{
  "d_model": 96,
  "vocab_size": 8192,
  "activation": "swiglu",
  "norm_place": "pre",
  "positions": "rope",
  "attn_scale": 0.177,
  "bias": "none",
  "tie_embeddings": false,
  "parallel_block": false,
  "init_std_o": 0.0,
  "optimizer": "soap_variant",
  "lr": 0.0055,
  "lr_mult_qkv": 0.7,
  "train_tokens": 126700000
}
Each number is 128 + 24 x the weight over the matrix's rms, rounded and kept within 0 to 255. Layers, rows and columns count from 0. Numbers have three digits each.

# down: layer 2 MLP down (transposed), 256x96, rms 0.149, rows 193-238, columns 0-95
# gate: layer 2 MLP gate, 256x96, rms 0.166, rows 194-239, columns 0-95
# up: layer 2 MLP up, 256x96, rms 0.16, rows 194-239, columns 0-95
down193:136173095144159141099138133134191127143130131129109094139119146173111125170128127122145137129126142138134150117136154140103115114146128115079142155156126126109111152143148150167103132101134134151099154110154122200100151174171099144115129135168139167099150098168098140110119125145182106101
gate194:125132149166117101146174113116103133117140102147093150102126108127155130103117115127117093153168148139110117166155120114174139127138164090154171117086121126184124093148108115087180143099127131160076114105103110130106078124116156155100133148139151084123152104127127110137131131098125143170
up194:130160167155119094149166138129085143105146110114131117118154155145125138107092119154093145177120096118136135160155139136107111144129161162138150102156165167102113113106134110128138156141149157164123122102111128167086137093143093102117125154093113102145116133125145176148157130174136101140
down194:130181143170132105139136123101122129133170103132111167136131149148153190120133134140101109120137127116106150121174133115153141115106191093129133105100171152165111129132122126113186166168142113153145091091087124182124119143079139135124111147136147090111105109109155154120128148138151148153
gate195:134115129093161150159132080100135203147112135160121153139115154085111124111132140125117131111118127097091116130130169166143142150120114131151092152119133109099154084152085147105142123141103117143112114137094096184126161129140137108124139110145114151135097117139106103129087141127098132134
up195:105136148090132078130113090102137177081106092147134143117104126132138126106133142133138091088128110129142111125121137144136157120136078143152112138108122104150131112159125159129113121116130149145078084122099102185110158124164160112097142099088126134117164136103157128143111129103059127105
down195:129115091162122150080153161122153097146156151121144114166131107144127141127112121157128169134111128149127116133131104117088117131122170127096130103136152151155121129135166121113104109159154094060178138148139154110131123101135129112138064175152150108141121081133156144107129126142144099135
gate196:140142140145144107151130116115120154119090148112102120125121110124157084135167160115121175119140106120137097125123167124119166112130112141126065089127126083148115109121133090086114149123109126135134150144133123103144138126132103136120138121099140131145108114155149135149120140124130122157
up196:126128139121142131132159117120128129137136089153122106153138155116129089114144102140081120162090113137122160095133129114136126154138139168107105139152122138119145134073127121128133130123102104125118084110139183104105101125140129131146124149110155134137132085148082127139143146134166111086
down196:130117130145142132121164144122118208128130146117143124132139110114136093125172125125091135134105079164128065113124140115131125151139131143108096171139132126139102136094110143107115142087114095161131117142160157077142145121128127126109142099115123175154125125130112158120133159123138115119
gate197:127117102169156091129113109159151164140144110153130152148098114108132104092144137054118109119156081124096093125147151167129128064167091151108149141098074109127114139101150107157127133154103075113087113158111153114123133193121150183154118133149155119140114135139108096087107137134120099107
up197:117143105143130150127147115141155181145113107107123184063125170116110115134129144124101151119133132169155065131168179148093149114097078102146136143097138095160117134097114136119130137162137146069111132151071120107121168173140135142116108136141126089100079146147130090121101134144106102095
down197:150118140150117126102130142134128132114130117118137138126147080169101086146157112086107103148108114151137178118096112122114119145134120136111105093136161142079153119134087125130091114123119198148141154100176098132156083071143110128123129125077151163139162123108161146132122150101154148109
gate198:118141119128115114123109114112113120110102102118141113112092079131113090109121119066132093129145119106114107113089060100181153109122167154080148133135141112107117148113140087131103120095147129125108141096145149132157106135146159150151155128127186123103146116103085114147179161116179120097
up198:151125145120148115100101110087067107112083140125133167176169130109133123126124131156130167141118158106142140119131167158126105121136113142167123099136142145126116173133109164132152116125138108107061131121109152125127087087138142115136128134149111101136106127069162111103092123134146164117
down198:105116104118123090130126117124124056124117126136118130139103126133098130122102109128130101135118145100130093144118161127158116143151116143083136133101090127080129172110171107131120132101121120152112137147117153081114091146127131148168109120153141153120128090106147138163113138104120146065
gate199:121122099133138094139127126138166110138158107138140103173129108146139098169122112056140144110124143131131076117170131121149112147148092152147174162143163143150090105161122135096092135115106126125052138118154123077137112127153169160117160143149145085112153142127102141120156139111110172136
up199:124146116128110128111134165143100124112151151113134154089135124131164130118125074167164125154092074140165135120106148064125152158121121145121141143078097153125151124123120123126139137080102141088155102106084113150092124150118172115167086110116153168142139150150142148123089144117082139093
down199:129123118144139095122116081186098174128111117111076111092127097134125172127121166123134104158109148160116162094113142177133110093113135112110102102167110105137137122138134112126109124131115136147079151161120122091154142128164086160104168097109129086113072150121080090133134167165135108122
gate200:082133090151140128164153125124074163127112119066141111127133111144127115112178137091099126152124127076070109153140122123088124126148100108118121137136105092136098114152150108110140147149139086120087139120141105107123182105123082145108143084126113115123130102142124117119091098144085142128
up200:142139111123128132151143136089163145111100136146109075130120144149132096129119136141133102142112157114119121157116134156162125121153089152115121099116161150107141134112103131148163095124124121141129121137195139132120156105100134143174119121173076101174136111150122116142138155103127165129
down200:173081138142122116112087102191213170132140167123111184116157107102135147120157133136130169135155117129152175174107108127159174152121125141112110138117122135146115139099098156135132121138124156154150132156097140124147117111133140133101114161125127124140121146064152116108110127136128122125
gate201:118129188153134108095123149128110163135126129165076072138126133115111123097140159094140062120126115178105085118116088134128158120117129139118144105119082135098114074138161068113142132076130135170137138151122174138091147116184135127179163091098155147140164087099125060124145164080152142077
up201:158103084133111145127174128148128143112074129108142158140167103133149141157162111114109181146159096102118144158125116089135127121119114101134167121123154140104082132117106137161125127171107150139149178053154100093174134134105123162064133145115129172115084157149113126169103151135171142166
down201:135156130120152145138151128122144046113141152129084089134090104130113102146116116125139146127104142145144118127131130080098160144127127129133102124101130103147132149124134128113124144122083132126104120126117123017100135160162108161113096104114105115105162126124126085130140142139116162105
gate202:131094122127133160124132132160141162148117146144153139090095125138150106140150142123134161097139141103136126118156100138154110172088085149167146134124121127140101093122162130148128122103110109115092095161148126153120142105149164141091156138123120159131086124166112135115122122140076148141
up202:093092101166158083165172110137133143124157133130134124134169090169162156143138127165094117118167137092144094146143121077134196136178153102120094144085132134136160169114156159120157150116155111115095169154134144097159128140072105109128132100090143120106143102098124134103141081114116100112
down202:170111118066106158124065137133112112150142102105128058120095166096094105120147134116159162134126106116137170179114130155149090108103109145153147149163127153136129134086111143154125123167141133145113156095158113159134178156173121175145141137126134168127127147123150127133125174129100116150
gate203:134143157125120159105134135109138133087141094156109118134137178116113197151109129135100088138103171138143150140107105149094150111140117140108119116163085133128115113156153109149096143085140109121131097128104194145112117140096118094131099121105097105150095167119107137104125108143100155101
up203:149158152176115119102126102118094121166117126204134110160107112130135171146075131098119119129104140137129102132096117161080150118125126149093150110146126105128161113150143127123136179082094098168122118137103141111130146108132118094172094159158172162160151171125065155103158148137165130095
down203:107122100097101145123128131118123199092137136152094171141177142116104123120107128122149117107180142116101131167145137140139114139100119130137164150129119145125116139120131160146130121089167164111174133133137143206173120174108141081127173114124138143159121141112117126145137094115162129142
gate204:135112166101129135181147162100142106111148144088097092110104131098080106133126101104102132123077137120103099105178118134146138136116151135108123138123096091167138103128109134158160139133096122132153104137143136144111128128118127108160079134148134105101150095125112118170128073159109107152
up204:127141120151135143122140125119073153158122124185113129191100084139142119140113163126134114169157110091111109126127101112115140133107144115123144131108108186100077110136106086150120147141132108105150137107128112108136102107119138094130162121160142133143105161163139093131152149131128176137
down204:098119130105119115125146135130130090152156114160106117136162129123174111145094121143082091138112127123115110149168155165151144117107106156152126151096142131118157120099129137149117144124156152106163156147119094138147126149134114080092194060114098159089115133142110133132127134115139123137
gate205:114106114169089077176126127159126150133169126114109127106119145120132130160169139130123081127121156131187076107167150141114135112134171127137103100143104122143142099086124137130104123170073130080094138121135113128153130126132165114133158130148131161130118158167124157118139171151131135104
up205:137130160126118105161122106130119148146141143127145144114115171089153158143132171131142163134123143184168114107168142084101152064116125108148117146118150147092139132100132134151096138154138161122122156161154095125130100130092171133125145170113141104129138148150104134095106152132121131101
down205:109111126165130134157155101138140160129130157104114133106122133160128158145160101139114096146130129144086110157109128134074128074096173123153096076139157140133118139121129100151138066118122177096136096101125096136137121133079149105136155114131175153094106119116123125138146117153115139109
gate206:110133156187110084160133091143118123146111116151152113137126154186131138096090184166096077139123134129137138081145137172148135134123116127162084122135138142176119147145139155080125125176109091116149108138136121149124121041176160106131099148130141118149097130120109117140136118097138124130
up206:137121111112124122117151171127105093138110103151105101175157124148120131178077156136071122160140101093137135137099112136125169133144155194093095165128150116126144132159110103154106126135120117158104084139154159126068086079109089128100111090125142104127139139131166107125096131128104127091
down206:088126130119122092161142119131097155148100116183163123099106185187163175124122158144115074135117119156147141126170124142123103136127140084139099124128146109113099157210093150114139145140121125147132121123088132141101172116140131129154127164088120116137155173113094130161144116118173101095
gate207:154128130138136102120137128118207126125140157133142157115139120112135146154134094158125129123185112089116143121129149134140142156109156127154139161150086096092140105139104111109117146136138108122138103113117106108101090165155125068119125090124081103152081164189169107127109145158114104105
up207:127154118131141119130148106133118118129145161122094121174122176171146109137094146094131132121103083117091126164093118139087145117140150131096104081118090125158108109114162142126097173130086104145100138108131105140115156130141162167087105113122089112163096149100150134147130148154107157127
down207:154139109147150151108113098084084077131085125117126077108111148144127140153103189144098108152094100146128135118093107145138113128149093131114136131122129110155135115118124134120087122136155132096120155121187081135099098086110125139122124143138145125119163111109153152137133164116157157138
gate208:064097119114118131098120137119102128130143113141101108105159077136121162109133161135117114138158179144120168135113097106138146138097083153102164087134106186108099119152104126139099123143125146158111160152151091147138143107141096136135133120081107163126152147136094100077174110144157190127
up208:069156089169132074102095135146067135132137145151073104152157104151112113120112134123136105199086139158095137098101124129117147108151138134130116120139100145134140120137130145126103070109110143180114115154173099156127123176123134119154164112112158127143115122116168089105129099192147166118
down208:146123127130154124193125114118139180068151106132211189143136146125096121105117132104153156101145136126173113117114130140117092122092112136143110136129132167140106118108107071128107134113123107088109166121065109148159093100136106138132109133182142136119181147093113128128169127112115131144
gate209:134121119163089157101146107110153112150112188107093138135139155098133143154131162152094126109118118132118141090080138153128120132106118133123130154150113151111125136115124124096107084130122109118162121124120095113185127148150123069122147118135146146100092124155132140139084168146138132143
up209:133116147105140124117128109163098137131116093100170119112139145127140109128155123125104115113137109124128103126121111127154163113128112165102130165062107105131131119138144117134161159156141087151136154152149135120123124149155125130122136115142175144163141160138167104150113147155119168124
down209:127161117168133147136098137125130121148143121144149143188164157153140148148152129168090101107116127124142133127088083167122109162143086107136133181119130088134154129109114128120146139127118124080134123121140090092121105126121111130154130154131099140152155141109132096132108113134154172122
gate210:128134131124141097127081130115125084110142081151126099108158084140087131128137103125155121118101118135105130145123108124134067091078136114128094128153130196098170088138074127105144135139139114065188115168119124130106136117138148105166120140126106143119134148057131105141140118114106171087
up210:127120134132105132119089130118127113117131133173134116105154111151108120158133151132147118123093146152105105146157136139127178113108102076120050152128159122115091122124089126104135150132138109136146155185103123116122161142140112112176115121119116147099138133109101128127135109131132133128
down210:157158142123142134144130138088103165125100107093110181118121130100119128136120152166100142146172104126142099142113154108117092141129169138110090124115110102148121100131134137102164128122161109131121108127145103071143140083127115101086144093093140130117110097135155145121079128163126114119
gate211:160102124133172155143101121129064118144135121133121130168154150103121164154155147144103136168141152108082100156146114128142139094091137161147155088102118127108112098178136165164145142155110118154088049122123126065127107118141135109121119135107130115130089099105166072147173110144115172180
up211:119098097155165117138168100104132131131115135150119099133150076113119088155172113118187157156111109137132173068108122162145131145147162138119171161184084149106111160099112077128106143133126113088155101131145105118149116121110134095162141109156169120133149154120106140157141146100146138131
down211:141082130101157158111158137136146083163114134146115098159165135134100083122111102134162125154154123114112158143078124158139153141137119122117122178104111116113159121112127104140116138149123131120104169141104117095093126172117161113123175077126137160122149183128097124148159102082064135106
gate212:146170123123146063137110112097160110094137103116143116150105118085125192132120148121131102126143141151136141122159157161119111115150070115144093121145134101160139138135151119119118135143119119158157158157105130119143148114183142124158184119075142131158098129137121121107170147127164147191
up212:106108146151147156101146113138120153125169097139147115135138107155094157114120112144139166127133154140151153103133145136178136058143101091137140112133113126147138188096151168118130103114169146102160083122114116117190143127109114125128125128131138125164116103080090158103097151104172123140
down212:176115116136117146103139126131065141116113122150088142108163116124113117117124166175116139136151119101112139111086126078153142111127136140160129109140147133106150090120140116113124164111081148099135113157156156130143115123168096157165141101149106092112106130078149111149095125180127141105
gate213:167106105123094090130126106120099101107112098123147103122104130118118104088144116077134155162133143145150120157165108141157108101164111139096137146114145111187125152132107124108144144082184114121065117132109114112102083091109152135144156174146203137093128094130133121112134125121117117115
up213:134139145092089136054150110115109125141128149107094145116184122194124124132130124096104136102099053062153128171140115127107125133140100179119135105180113149126135134108111132148104113095146101113117148114133130151181082142092125134132165123133114144128103161142156129129116164132140117153
down213:163151122105125094127176120087162130133147149125141130148129138149122126134148119113084139168129122146125126113177124057164146117076116138187129117165113111078155122142155075147180158102123093109112141155124131098131168153128150142174171103115143119104093101128124112148133169139118158121
gate214:104128124148185137117144126153137128132086108130115092111106107105142149134116129125114122146140158128146157100113137157150138120157120122113122080094134103108093155170142133130162148127140156211114187117104153124096103087124093125124115133132143114118106123139076168092088108101117151133
up214:137068073096129152180167110167125102129065169137131170111145090121157144152139139143130100138122122129153156116138114135189142097118120175154129147169105119134129157116149110122090150171087125155120099149140110133137119139127099142079151152145133121132109141151112153095103116112129146135
down214:113156114095104108106132127126107099129126120127155141109141157168098145147131107134166115163154108093153168132140095130122177124123112188110141122144098143195157139153113106125128147145141109113100054151125094146125151105121145177104141122116138117156158134101146105133164158179140110128
gate215:092117137130104119162097147127127124114153142126158103092073136116118096104145115125128100072139110121153150135160133104170119124114155149159135105133106107124096136126129135119136136124142143158086140083152168146094127157099143115110112150107145096093154125119105105108135145093112152115
up215:152107157142149133099102112142117128079145110124140087178148153150106185077134139149138115145109131136134142134120175160138126093113134129154122148167136147085123132170113154093133125122111089102130140142119121167124133107130154094143125112152120134163130146134144137120136104152142151103
down215:151117105105141112116093135142128076183123136156113107138128103103139158171136119157097159190121133140121116094146149123142141136162121154121094129136137159123119126147144101133120139133128127140133178131103123077124109142154149161135112131120108125137134139145152120131112136104105127151
gate216:108163148157127087119132141082131119127147138126127147149129109133125142113159117124125129155132129151141126095120133092101141073141131106102130157122114096134137131095140096095110120106097132136142116123116129076155134096162092125139136129111150149123136095084140105125116099121145129170
up216:117138141115147109114135113103119119123113133134115135169136106124147114107155185115112101130152119142122141067142147176134130124101121195174093088086096140155085124131097120142154098135158163144131143152096129124116114117108139163138135130135152169131151135146101104115129114122180152157
down216:159147147170170103122128128115117108105120163148096101177152114131152113116147168134145085136145133130126141145150156135131136123147115148132092105097128120126147116091118129154164087116120131124128135165119136157120096128116125199156142111133154173109187101148129116124140143114159144145
gate217:165144145108134088109096086129118142082114145123125091148085114154144135123159160137094122127155123139126064144141122142131100175178139123158131128157174100142120132109194129110153147135091120123116127157135134115139134132130129173103100142121146148180133128103136164131118161152077102149
up217:119128156108118138160112078154124154124072163123119127151138157085147095170153170095115151123152131153109058139110135178123154154140142118153143143129131171124106143119158129105142169094111112140102126147121147153100104125099184123115043115120152120126160153097185105137116131132126143118
down217:118142143160126138138145128133113210121110136112113188122134130155137135102072091130159113137086116109111140082136121151118125091074131184143114105112084154126128098121070116149116149139148137092169085113124083093124109092123122095135123115141162103108120162143121093134102120091113139113
gate218:107117165206079099107115117143147112104159139128132162116067151117123144163153135126115104155172125149133123091179126119134129114121120135110160152124120154116124134139121118161145099134125126145131157153155138128126127117113113144110138127124128088122136104155061140108099137127165123140
up218:089137087129103153117159109112131088130152132100118085150172106097121141086100168151175169107142135158138113144157129124167159173153121126109094124082103144147135129128087116123167128140121108121150122112116105154148115114127143138170120120137079112142083112067161171099115151134091112121
down218:126125094056112138141148124120085132148122142126126100117161120100146119088126139130139150102121119112126104163139115115128142118126106122163126106100155134140121141127130129095155127127150177098105075095104122189146113115156130133160158121106073142137121153068161158102137094106066108079
gate219:123143135125107128170157147157142118115130116131122095138099132157111117108100107115115130153168127138090137134150111111117133105126143149182130111101138149088115107103145111113130134137125145111139137134111103183129188107145117183113125089133130112174154096142120143189139110130098155139
up219:121154114114153128095089100142122120111147089130105126109104119103166148127149124163116134114118127119176130107106171144127111143150137126107128137151112147189147157148130104183143134106090116132126105109100168074122107118135119099129142157115104131084130135129115134071121158111118138131
down219:136131147150106115157137090170080080171106138143153128144137156107140139126130144149148135110137138101135145122107119132190168147151134096147157100157094127126146126143177099130181109117165137147134112147125125064115142139154111107146141099114138133153128122129118126128142102146100116122
gate220:140204176123161100150122143126126103103096086130129142107119128122100147133126112099132144120135139148122137109102169130148129173142109128115147106111134091099100139167128134116124111166145143158135145165093120116137113111151132155108157110118167107100119134142122105138129126136172122178
up220:092140136157180117127119103104145122138135102078118114119136126117117198134098103142138146146174081105204106137129123108138133152116127122157117085049159151119124129077158173102125086148153109109119101157109149153107126135124087120096145133109112137139089143150114136140112103144111147139
down220:103104114178163127155155120100126136143141101116151155142113139079108168139097103140138098162173097128131132114143152099134102171112113124137152093079153134098112128092167173099142088138098114073105078134102128101110119131138090118136125156117102106140100138136145142121116133107145146153
gate221:120132110121136132138135124189137122127119156109150109141130123114128101172159118121146123099146146133139136175095092142193123081154145118110174114130097133133109165164168136105100126104109090131116104117115105107177150144119145138126090072149149094114132121118144120136139092150162120183
up221:119172138087129138137093115140140104147125120101145115139142152129133139075135140148117134094170159102137127121121120148115177146146114173115124118144107143142108135151159086116105111101147104151131121167153142130122116121124075112105094141123106115134092146150166155125141118157137113151
down221:106175172162171139118107135138122163097119137101135135127139118131143141145125113144131150140104117087122128115137071148181134137128132089198169145134139120122122133125080168112112116097101154127100122174111127104143116139080103118139161131128124086142126136076121106144125107092115101144
gate222:104141146128177118152168111102115114150118170107130098124121188124125168133137082110135149094122160145139123165202136129097120122152108105137151147150153145144110089123139136145145132142121183106089090130107144095137104149128140153108124125121118147130107097133103156127088144113139131114
up222:137118119157153157141115146132104134169145087131139111073125172150182126105134122179106117101120139129126118111145128117153126150135115163113115138126143104101118108123142146128139121159133096129118073154146142113188154146137079144127107136123091162086135185102096141104109164119127123128
down222:124079125173067110087104126161185090123126130095076158124147122128080120133124123122133157151093118136120113137100094124139132130124105101119157142125106096132161111128108115134134104125134133158177135109151156105156057136134136098125179166143158132119121126133106102121142105176135121131
gate223:137151102120159155110105101132129135170094150129105108175163137096119126119135154135123091112153113124146115102127093132140125114114113116116190151170112122123127131087126140129065096146141091068125117119127123119141159110144124132168125080160155162083147169070147140121087132131147130137
up223:152126131105149107153086096128115133126156139133118112077149120090113125132124145121113141112148083150105130108135187157105095099116165122117138115127122141123119121151132087106101146119143124117102136139114116057180109147150110115077112109190152099113077123135092110099116185135159119142
down223:118134156157122156112126084116118146141118134122077151113141101166119093137154133099170119072159101123134151130113080085164139104165129119075163106135139129134145072149114142109105106155118145157124169124134128086099132141109109141134123087137114142141160188090111129140176130113150097139
gate224:111123043086072142137136127130113102070161111088128154079129119070101140155154147124133100108126112125098131149103132147174113136086174149138119117152122136130137142084151109136126137100134150150116144089113119078155123121118154173159115135104103141126115158113130149101164108119143123143
up224:107152151149137109132080127086127131125128130077139113160099086123095201140061125165095152148139121175148167094116143119124133144119097122124112144150124127121085180134110141104138174127105136142152129118107129139146157134142106142129152153131106122140118135084107169130112127163135157106
down224:123125118098134170187107139180125091152134103136093138080145134126168119130133132136108111108078138128110054114146155140136171110115139106114082094114094148152105110119107114121101094104123114138113121134091112144100138123112128124119086120137130143133093125105147124129109166127141133169
gate225:107108106157144116118148106163158137109101094166118097156130113108143133109152119137131105148135109102120091125079190131152118098128154127112102138114118126165096152178111104155123100120068150138100111107132103144123156106156137144127117090094130143154151141150136109112167112097152168115
up225:106130146137138138116170123157110147068155090138125147115100136137147134110159106107170143127086092111117149184150165138146108145126107153121090105117060102155086130169144132090105162123132167137087143120096124129125108146110105121126116120161128165135085102155126165152133125167160141113
down225:162118105092143120095101084149189092144138143093112098127122092101121138071121118126110159102132122119119101109092128084106112126128129138085104140153154095154114097121115114131116133135078087111114125166169130087171125119106113094127137143122121108148119128135094094101115098132189085124
gate226:166072137117130140145119138082071139099090138151131112147081120107162120099122147106161095103139148144117106110129125134154078138130166124118124159134124146090203167145119101127175140133097131135112122101141115140093063109121114111112161144124143091099133118142118125153157177095118136136
up226:097117138121163102183151133135135080159156175151119136139142110094106124148129114162139127138124119108097135162121179139114120117090103134189147130153105134097107111141134094175103138163081083163179109082119110129097151132145170130125100079147101126174107146099102084127121087135147188138
down226:105113161107110134113123149143131123174148111164097121090148085142110147142113095136165181133135153165119138155123153121134153111147078128146149168121109146141102072134122191115113128127120112098127116160081133160121174173150156108100079098107121141141080150127127128111161093083127137116
gate227:120141085127135164125113099168132118153083123096127094140153149100142078125091117164126134111143123095107157114124136195133155129122106096126182134142098088144133126108120112113137116143133140056113149132128072122167165139124111149156121065143106132103121133120189106120123119119160118153
up227:113111066157096135092162157147109171165127161097131140117117107106140128134122127126156103093143100117107125150134149138078152107131093088180114127170125147176108123114092141134155110152121139123116151096109107106126141111112174147141093128181096103134102151121099085112103142130109135085
down227:144080188141101085123134103093187146104189159123123166163141173114128151111138135101120153131141134171152159125142148085118097123154156154105165103114146136122149158131151141117106130157160074119138096131162137123087104163164135125112169162131147136122151075149102126090121130141118142101
gate228:146174144121135137132125134084088096168131143155128099122142190125172101136109126070109124132112165121113138136117126116101136123164124167130086150089170129133132100111138125104128097102133127160117150134127158120144128148149132160155148138107140126143137154104112113152101119147194142128
up228:146155121124107121090120133157121130128148132135143133113180105163106132113174155127149127119148125139114150096098138125120122144135114102128101170112112087162148148153141154126136178148148129150143162203088134151151096152113123137132134102132070146136123071124110114120127169130096111100
down228:118128135168091127129091151129124119157129159088111119125121104155117124124172105139157093134153161131092152109133108180140127129076114117130116166148095128151112142158129155096127131123135130145148132175103068142093135116111070105133095100132098117106110107166133129139139143131065142109
gate229:134084133189140125114141142099106120121109156134144143125123095108141133136120134135126119149158165160123159136137112122125099122093122142121120125166097116164132131132134138144140145150096153133167111136138066123106125107117140134126128113120120142170143137102077115095198149131125158140
up229:108155138104118116133100093114079138122180124143097142114155105133109144105118108127171132125095107099125123122115182147107155076105156099172116123137105165075127101141116147123130114129138151131127148131118155137120115170119146096128138112110119120127139123104145121125161097085114155111
down229:164146148106145160121102126136115095100127102116113131113170114117149110123109100105177147087137123120064114122104146155140109139114161126138103172108134133118127143115140153153113149134157152107137145142118113152151126153151154139117150100135093144078135142119137107125100144115110148112
gate230:114127146133131075091139123110096092122125095091110137150094072095130131150127091128139129121075155169156105085133096080180110119104059153202114117101130120144127116186100135128102118119091136098122121163124113143156140096109145113137146119118096123143099143145128100152159181133153139132
up230:168096032114146109120114126156121168121132152142097095157156149114152111124156140081126146142150107058121092142116105128120136073184168082143141186119151101127092153074125104159129174141130127152130118146185151111120101160164112165152083142144170120145142138149113134113151133132120106154
down230:138128147139144129151148123142135038145124140173109116130139133157108123154133106125133126105117165176164164141107146124151130116144135142081118102138094087134151137134137136141118097119086149157137137146152154067143110117124149147150156137167175132098126122173111129158163166129132196073
gate231:155164127152162094148153104122145125112142127097124128137148114136101076108137122074127134122113147117131115171109102128113160147151121150113145146076161122173135142113124099143139129125138122126080142140128111132123106136145126148170092096125168163098133127078171123109159132138136098131
up231:086113096098125123132097144139145156131133121128144123118132143124113158154124138112092150148126134116162171114138135132165150157094107119161084150148097121179188103161134184170109137102104147145132129118111183129103119126107148071148111148134104122098095156133138149140140146143158134128
down231:137125133124111135108137165130110045123090098162122093104119175149145161099137125122113164141141140124152175105108141124166141141121112118154105136163127101128164116113145172146155108136145140177143180121109156136100127115127150106126108157133123117123104112166121127136122139104138152148
gate232:129110135149163128094132104134128136107165078144164108088129147120124150115133111146153111180073140121128149116134149140145122119108145137139109122136116126134154090141116093115169141116164127105168120148135138136098105135124175135156132159133128116120114126149128126145146124114096144120
up232:149104130162166130106139140102074129134140123162139119145132119160134143100159143107111129157118145109136097135127126138145134160160127123088134116149135128129116092118094066144139154096138133131089106157144089134085124135114088093110123137113130126149137142117134088152123126166116124148
down232:150144144139133112107133121148124144150128128087126125149163113107116099139141106115104141136113135115118138069099129109111146099126167148129126100129143084121118118156120118132118120115168103154155135162152142179125156200110109127138166124121127105126116134155135170132137153138118100152
gate233:101152141152111160152146130114121158160118126143102095101134105130124108105145151123112128119146115153130123113125130079124134094141135158148138112124132121111094183191112092123124112158118138125113175125168101126128135140123085167143129120106151138105106136144150114110120117111113140136
up233:114111125152139166098166143085083131148145149143125137142126087143120090115124117114163125118136149130147121140157142088088139083149158137120132174103140129151091170121132139128125092127134147133131131150143099117164131141119152142121155131094137132116113094118125164085111126137125090152
down233:106121123088136119125114133096128162120129165107188108107086118083110096071108093124138119142147089158140110110131091071104111156152149112115106120125128119120157138108145092130115128111134124138153124113136130108141139130084093146148195121153158130139125128147130152096116134128166126138
gate234:138128114123134120183083135139132120133158146136085145155126151116139108126140190106099130144154154131169097127123110131134143102133148112109150163140129151103142137100138124140095080126107197145088150142166108115146102163106130144132100117116155174109059180147141124150124138160140183148
up234:094098113097117127119037135129149134141165117142119134146090135160100126154098117155130092124173123153158135139147086093135152096086131105140077131113156169100082137145153153091120102127107151143110106177117113123137133108147132112120171163089110163073097140119109119102085164122131155158
down234:147113117116138104137134118097129170107119163086124126119121098122116153139176087119107079136092137153144127130151107126098105128116106149131143091117174096104110152184094069141157088093144135102159107125116138143125114102113121157097158128089138124081163106141131152168152174130115117089
gate235:122133135141119161082158093120102080137138103086101128134122116126093094122125107118115160118101053161129098157095105153111130138161100127124174149111131139119150134099116109134121150106136105125133105120093108111107133125160090153149138183096119118127104108172120143159126130158102125117
up235:120133102122106099129090133119124167130150112166082124145164059140150102139100155086129138132170144116133097132171153138127107135150139135133102140153101127153114151145125158137097116109087122116130111122149114143157150119158149144131082101150091143128135114119133109141149146065116130142
down235:139114143140123123146149135127172111110151175144174074121124158149154183110141179141151136152126186118131121126135149132148143142120161130151126069161098085165143118140134119136096122107098122141084136143139154075136095161122139114118092099128142153154155153145134171104103114135131168139
gate236:131099154126115127165145144122128156098115167110134146159114117137144133115169121100160131116138139149121133191184078125111115152107127147150148172133139123127114117085114171115135080121108081154133142106142111120170119174129135146159135112127108119147144102088123104140142151155119099148
up236:151154133113103136120115112150154106093090139090089137112136167126160134121128175149110134096144158127128137148158159114147125142114091135120127146137125140129151119087110144078129078179124121127154111141181082140150125167148093121173109128139116145094133114071147143143093131162129122133
down236:121065114099132099115127140147140193162132162135124181152096100099116135112092111127151151133113100114113138134178129097122133114118154160119125117154141113166113138151130140114160148092157127172144101104108136111121131122120101146166144117107128104141147137147128140101156149105145120152
gate237:139116088130088143134088131146152082108137129131126098128101129127131108123154150129156118090135151142119152111135142121143146125193139136093145130111127113109166148105101134116132077149100133090141118108120124095136112132127132188168115148132139133138094098158163142136104154127184127122
up237:109130100091110108133141132145121131147137140127127129198114099119141171157175181112084130102127115073156130123135105131145142118159137132168085147093125114104122160125161113122117131159075099112139143118136129140134140123147108100122090169126145108142094155136073112137054143114185117108
down237:150123111172128102134144100129127099120160143106103199165116157122146159130170130098104163128133142132140154159130154111152105134113118135144104126114109087096093134148076128123149137156129138142137078127136122076128139113175121103110127160151133099148091179135084088127124105161143165086
gate238:129121106121102137091105090140145124076106113111155166109137126135151128119140098137114097142090119173082141161133127126122124111076113125135142138141116134168134094122096141158130093114156147104136107136108175138128136152134133127143154113114128141154122123114112139088107114149086142094
up238:115076173122121144137158121134118153130132131147138091138110103128162165137128143128151123149152128120111100089144107096139111152112149112123128135113158148085156188135162123121138151158092127111141104149125102111136162116123120143134168144125093114152133122126121160153105140158119111142
down238:111172150109121117174166149132111138153107151150147115106115124079104128117106184117137180108150102130153141121128162173147117104148096098149175120120105111138136139164120137143145116130105135134085178125140119132146103099132120144140128139165116127089134139108124118151119143119102114152
gate239:137113171117071168090169134155130132157122152112137060128134172110143153144127110180108099093141124150166156163095155073149096143119110161172131144131158143094145104138131125179104166127097099104122115113098139121095168149099137115089145129122113139120071124138107114151127148145107131109
up239:144149127114090144106119136118135117098119160103139143115122186180185106149094141143075147115124149138133156160120199132111122124112077160138069144114130100129184098078095161113144139105125143101121168143149149174136155122097113144179104131090160167102144137094123081176143162147154136113